{
  "intermediate_size": 1024,
  "bias": "all",
  "optimizer": "muon_hyperball",
  "warmup_steps": 200,
  "decay_shape": "linear",
  "doc_mask": true,
  "max_steps": 12552
}
Each number is 500 + 40 x the weight over its row's rms, rounded and kept within 0 to 999. Layers, rows and columns count from 0. Numbers have three digits each. The size before them is the row's rms in percent of the matrix's.

# layer 2 attention query, 256x256, rms 0.0322, rows 157-207, columns 128-255
091:570543556570521429495470595535554590428477457477456497549481505514523578457533486505467513461486514501534433513475520509448486507457503472549564547540530486513439500501491486564477511495507484515548531480531484430517600496497469519585526504518550526452492522518547512535460507510515493457465480519465532454496524569439477486490570444466465522581543503450416530548534452528555516585533
085:593477503503468530480500501516522537533510452549506475447533477429480455555523556502497496577543466491493486489449509505466509515531499541517446511599478507445518527562554502429562485525483550534533492515560464563471539469493508460586500492587553510447581503494514508469499462451493468456585574526488542513498456503474440516469439428499488510495501540523544486481474545511524456465498
092:531493508483465509428484408504525392526543492504467544518420564479562569511541502535487534518507515518507465571496478518455455543514547489587485482506488517536489513479446563481581540465512569477410520464493502508517555510467565550471519501389440472551546553491407486510510458485523546491486437556476518457436554592535483489456429512498513460511543566488525550494558493566464451461468
104:502497573548540494600521470505537487465471479432520444439524529612579427495434519500558535516562438475601468526462528492623462543528537552479515541554486527501505503488567547522475436477560527421473534506465470633480485507530459509557422477511460505546507518465511471543463467511476509531512516519409438498547484520489511498525489472493517513526519506482442549442479504518447423447549
103:438478582547464440486441492509538486531566597468487477487482607528467534469558500531462515514558521507470545415549507564531496569452446536517457510471471496540510503466532524546474460502511484542509545461523413581561524544513532480489474456479483493448530452413555504426443468492530583489495461496507549454503462538499486545425547514453441498521500527508500479472482523506471478501509
092:451456511450486549499473527545466576465545487541477526552422451555472504522490474488536565533509580515503488465512538441529496506487522507524467560481480503433413553572455407514511472488483545456440481494519465465549511530480521463530474527553502522470518560583527553468561494441480411480515486486460510509469487519497522492468486529459543444390528500503547509526485526473496422517505
093:502513525403497456426474534480459478500450526499485457499569463467482474546484537559528534542431460498507549536572546504508498507516433570443442517501499517500565412538510477504505544555447539502542482539481490569489523519466517514528448515523523425495547470559555482568544559519427473542494545502552517434497516520531551509492495417561512412503532553496423494452444456458523480486481
099:575464547501507412459493488506511494503511458503506507542564527553505512500522385515533475464524492532472562535536477447538510456495566466453486529517568477443517522489477547527476522559496497419456531518535528543504474512457472525448500501482524554541498427474524511536511478545515589526452460445529492515522443533487433476455525465447516469490553502480432540520544526523455536487515
093:561417493447497491524449497438475460503478493511557474515481428527494541514481521438510521463494542472527511508482452517534500493549489528487479511521511445548540539460495553511519479532486471501478613524505403518491456561478448500514538433553501521499516521477480463531442563520540546475486572570488466520479475473558451522548513467536469412493467522557573520457531546512585561494494
096:498572531467484491506444426476466470483562432499475484461405496437494561483475557474503422437454535556445521455475478488534513530537515414497521488427492452447521512533499490498551506530518422441474547482548498491513520535502567514482450529436551578515508490491523505467495472482548479427478481525519494549487475476499494507410510546527519497502496525407510429521555442485496447507491
095:577494523501522483435492539562482498488478490612455504460482500511526515536517528543501538486472479556493449455432480479505519531480535460440508472489461459479476572528509616527499449464547496504472512478529460429497476508497557470511506535479518500471521472510510572411454615522587487530522446500511493512526516553506502493430499551554485497544520534512501522549520524498520504451490
090:454476462577501537474521534540457556493528462479431579551585461523489433516521479533470516471525435517514473545468548501529544459470490572444496610496489545562572449500547471560584522510490490524528527514500475488504521521473475511526455493562507444501523490467499562495545487500575477531463448491472540416515467518517500454568553481479487484541467511527446558410497585437544459453560
094:482510566501532528575506490519523493484509516498487399571434531520502428558508547547509468495507535469498533442517479463499469512460515570527558428544490485475487469465508610494507474519519544414527463489468482524593439484538468560518416490444451524492492529461493446489532476445508476471542515502490461455546538525473522422505465467440476451539521473481478537500487470578428538539512
092:494491513508493446428496530503540482511528454455499416494461542549505549532483549525578516558494509529440519475543603385452471560480503461500518569590506496508484398485566539506534530473474529546486527492560469552572483513466512564522484467487478415536551416486570472491472519510534480475439519527539499456477519469491443493502494515481510497517525559482414498477551426425525524456509
091:508554486495519512393466562524534443501507493516460545440496491489570452499485409530528559447496515546536563533493527471445497454495544498529517592555459480496494556465549497539529509456451563516438505569465557605479495520554479541455493456497497450475583486514502519554519513476500462564530564542516484549514428453494429526471536512561515422439521478554526514571462544537483480585514
093:518504518530466504523485498416403452496509526508520563536521483522496453408496500524570535485491531551524466581536539413545489485500488461505509412451526488533510493481491475457419598504533546464593506454569467491472597550482514463492554503458571567532487569545403434518540456568496507497526515484448507443435465488487481525456492520444497548552441516540479470487492464525463575497479
096:527481556439589532481488477543461484445496490503501459460498463548528564526571529433503576411479571453529492480511575493471499501538541558469456485496489462498525442528452459606527561442489490423539498462514575483521565513493465570526542512491543505549455504510492504492427471444450468524450554550521490542462514437524516453510514515481421438484513531542501454526500521475547536510507
090:441525494610553547485521493537502448531491474518460522512519438480480458534506507533573530486467480535519508507582550465432529467566495502536484474463478503399484438467507476482468525448508551416536489549525503469478494492465437508545494508480484490498503507512550532550506527588476427473517508565500484537510516504425513493556520484465495532553573436483480540595467537531468501516529
089:479455591463518482480454562539521540512530547533529645491493483535506504561472495427568493493495511487455585522551434497506570490426534530497463483467474449418519483466447531512557519545442443402464533452590477523460529475548486471493568470443492472433431540537486521447496503521493473454592449487507563512490519452544475516509481461441454482517481557572520460494490499452515543473466
095:525525385509434513470532503507523432413516488571531514466487563545426475487547535458526517487465437494450619493516533533504556520499494502516508519477536509463451549483472464508499529464502517585465438530539445532479538445506442472544540487490461564473527419599460560444482524517502514488471517464483496433517501485499472515585501502465395526503425510449560482513472508502456482508521
093:484497452476474505491515459525464528448556520494515497560501481445510474414510462501572511507514464585530485438470548573471525437548523531502540476529518521495442560502395524546534506474471489473482528460460595552520502446505510464506498464468569425481499491445481495501504489507539459508473514479515586520503493468564507553480495476397494451437543490509454473576418510480402512490490
088:514474469523522518520486507459539481467526514535508493507442532429497471461526462558509550514539469547472581443533453515534428420434572489517487494589558539454495492507412500425457496489537513448518539545551434538530520496494537502542443460523511484482455477577501517472537501535407522483504580421530484399542488529517489558559546463498416483453485420507497492527484572522496529535475
103:530567469520531502515517454518474483492475539469488516429527531574484478486492515491535439452538452449471479435511499443490506599591505424495497493439481485533548545549507510528527496551522500530461461519552504478530519515518518561440490445443499610519447490573575464464475493483513532451507510432511530494488561502509517517482569517559411519516515493486488489492526447519498514551521
091:464519463529534562461501528530462477468494542493496478495498541459481461478454520569485545557551418438497494531564474528484551488527449534479502504415509459492592460506560552511558471532412449486529453492500505432540483499502566479480467556468523446501483545505518547575469473501442515475503485437528534530490472400457486445537514533497544500489563588456522511482519498461529583550541
093:442543481542502551456549483469497452491582497469458508503445496488501510550494560503505510483512425456540548526503479582461483514603558495503524517480490562452504486525447520492439502464517511468481464463516520417440489534492440488560549479513517495552478528556504446555509485517500501512548457499517432467532624452458472463438499508444504576517473602527518463508541490507468500463415
090:444481508532554513528480517525513508472511556501401484471502415557585433508484486485484533415489573475474484457582491559517472533489530549478530471510465569571456464439494432524497477475521502464445513525470507486538468570539518522560536496508501520472501547511556483486462480533397443487456460448448445485486503433497460477532548511494484542530556535579499483490447563492473483527528
090:572521459576459506526572463467485435511537560518459489504515500509506483503495523485470468587527509597518439507450551473513547545466520497515487489527499520525452498512521409503547529547520437528459527468491468512464495510420494466476456541476501530475513480467509522497523553531435477487479480513518521501496558465519576498454468463465458470385434463503478500535575544423501560447479
094:530446566512559509519483493521606415471424521491461473503512497461548528506539470463490504490552516401546516465504480414452434454529474590566482470493463476496559495526532484454467498511526562476504532473471477407488494479426515548464517479489481522513464562510513518515511489474499556463529517483493483486434472479419544490512500562533614517510493602572509509439530521488518525538573
092:534426480517481475452500589530552539455486494508534488487486490478530521480531492496490503497420461441494520422455496519419560495510548550446495575457536515492499476477539495506557573493475436472579486472543474493476486553483511457560545441486523533450486498475556510560528464514483497453497494512511480578439532505434474549568497444465507555510492526442547589454534531469555503459544
093:473491488494499565494438518522451536452492558400514485559488474516557512501526570508525504417480545446566539499518520570526582568514382493406484534504439524545517520472528459522510446497504452442481603553476489453513516546550523518533520516551522458475452519542529467525418499525423529487495463533483466515486444443461536545538486490504503516467517485475476558490490512531507534480458
083:493527540503469538530478531525507558471457519475503426513552526533513524522477424440503518422515533436573459513503438442528484551456556497468520450500506455510534535474511552547522444510460476489447538518556514481552473505454512549459468431549510533501469486538477479553484475501493555490500455498531475439515505488463473497476449548497500496561513561538503557537516516584512511515464
090:501441459486449462520481524447522547535535476532417468490469475496513512419554501540467495484517551504547610497466495427497500499489495582555573547549472514509455499494482523468460525542502607434536525550550456457473516546530522486477501501475526501505463479550549533525532509536473476465467512558445524459474503505567578471496460467495536460530468519546495504451550476441473478538504
087:548524497500539560469582484593472456486432462472526551486540482524535511485460504461518534463464480425497489500527435505447524489492612472501519498498459581494531453530475519469519501501479506471534522493503513445509537440557473482431512459447478428611511567431516557478476533507492540540461542397442468518461476557538467502666572512458551486591523488498504507452483493467476537493540
096:509468563504501558461449504524519456480495500489515493509470505472554539481431489521486423496438382527530516559565444562513508499485542477462530528493428525524518464554533437526475417509537452539517392507522533513575534477415537494497511511534494475568491476433517558522507453492496511540486526490539587582498442489490497516497451504458591540502518502511495495481450423507512463509445
094:500481478531485461520518528476500514498513483464562516556485515495468448510500527523512504493540459426544497498490513428531461502530503469455440512514560492489517529526432537593577506442472477493493505464503484490403521549457494466466473527522572492561536503516532469482398526484443537544649550475439495516476504543568530580465496559438474514516545485517560466426525482498555598539472
083:477524449503493500436539505505550538484534430436478497453449384498529526487521524502521521507575571505459505541473479490467461524497509509489492491551496525471518482433499464454496464461528485540447459532508469496428505554483511528495473503523468488527544508469574589424524492465572530523473353455485488450483524471526457490474464491449550458499493504462460461469410482525424457557483
088:574550555534501476484459515415462484503466482503522521506513506509500496455483482543470512495469476484510486477529496444489469526472499487439466523437485498540552516504523519506508524495552522487581488420479550463577464496463489479461512575515427531504557477534500568516498587444404490468572436613464489525498450452525520498484515460546484496531486503520494540511493467501461570492477
090:518504521517548502477478497514459515490480520515520466504473502529528499527465544516536518469457580525419518453551554505462518576454570559506403529562541428523485520515506458475475543469466471468440505510507486567463485540469466488510510517513510485500504425510495426437517531510523503402510478467455477528432484535518486465523451522433527405508454476598465522514472539555506451444494
092:591458485483497462429471454563515478522499484483538549482523517468426452481487470541516557458518501477479471490558430536505544524479574479564529498483524484433497472450475527479474491398469603507516466412529509455490500516547524546494497567476392530469521560464508554382592510547438469480537425512535467482490512510425543496487522534525503550468529481511469498485494510550519478490518
090:476480440526483568481493515502448515483508478467499569493574472518540497564483539441490471445541519474545545508511472499514484494464507490454519467513512553449515499435443473587526512468530564551495507527470550530536499483531388414507452471554506478521492465547561457489532516477510418566515464509488600471574447512473492480467573509496489483491519474560489564521491543531420557564522
090:552584536503470464499511501474519544531549472542588424548600531423486502492519513507495473472504470532487587509449532430494397608548488476542506515496495529463473573437469465425612523527480502537505501481508541438516477536427466457546435470456473503550578481484513495510459490481468523472547504475541525528467444561547501499500440473602577447555513522527477471479524472498415517509554
093:523475533503474447461532518431565476472522563534421462473520512617484482499483533446583470519483500565447452543580503448600543513499489529465514536479525517441550535500488490491544442593512505480498529458461480463550564554466524493482417512467562500527413566495499506479512525514448482487533475492463524446471439542445468530494480503499509538461529457482492541458484460472523475460450
090:476516502496472520514499462450556533436520442505386469497503553497579473520562523553476538578492508497544448522458569485496542460522508501472556553482480529509432500548493563605542530549462440551495527552548505539471510491425477467518478492491427496480559459516494572582497446514477568441522506488417512467410508529502504515491544570449521522415482498434570551545513503514536481540471
092:565479422556569505515488463485512490541493514550489441469526464479416540449513585428527505507478468474469440455486456540467420486524517498494530442496475519477500436541564530490492492497546552483577474473509467499504378448433540535540530466496487552464533497477540474485503531530472507467524494457536518490480521551561474501409530511519468419520484522497407439488430564507463464537539
094:499503474470540502463453519477537413526489479502479599475429473448467523513504489532520523495515546534562537466418565445451508479525555541520476505526467577516481543520521462497486429510510477498481545497470494472393434468484430478518496560485517467532576526479489522500459491556453460470529434495480525484490390450474534550533523541546460488510443458471505511477474566554488406507461
092:469476445498514526513553497498500510523454435546543536550482488447500501510531488538445484526508440495480607493480460523514543587546465427489453453491516476449513504518541489471491567507537509491446565488472486546571454545531542510494491544433486463418475488420458472477474494514535509448503473465400571494538482469476452454536539498505411606467468521549484514544598557473561513486528
093:466540465428533468447512432556447462473512571516480440491508549481525516514503532501509503501535438446563563468473558588485498513521529486488437573463491445520413542527537454497467463534503443502524505531514531490529486487476513499555468543485565544534445432457482481545512461491463483512511541477474419528551562451428559486398473523447481472552556412507449512468522493482453531431566
095:482511519494426552501499417514505522547498508497442529394494487500523477492559410450458590528557514491488428439533579498464520457539486497523534494531443450474476538507468533464482475530496522521511486568468515490472478519533504563508457422459556457483531499521514506441503473431568498529492544470450575441448511496480511482439605469560442453497537523510483468513466492450482531423562
087:554499397531536479550487493529444496507436460594507502479430453554470450561474500482516503493534468493421547559438459518524422514448505517522451498541467518494491506454501488550506489498599475562462473539503566433460517498509448555445508528524547486499492516511663509527500488519516529482491553476486546545462519448531443524462463506496463540495488531540461415535524471537461514578501
099:496525525444458460480518514485481506396521426536552565530495578457486489508473490474542546571449466483506573545507491525507496514453505486506517580533530524579537539455432531425525494468492544489555507541447491494527490574480469495533529531482524522489521544488475544475461485502473518462498487549502455523483427465493577517474507541549525486448521447514503406549484516499521488560537
087:478489441459489491463465512599506511470429482510499490547542531461587525504516463363489430538519521489573413479487457476502433437501525487544458469469461485500570465515451518437486489455526565496496602446488494567480510510480493451450475464474510569481545517539500497535528525520489484513531478473531505510583523536498531526516447490536594475526474540487457489570574539455516515510493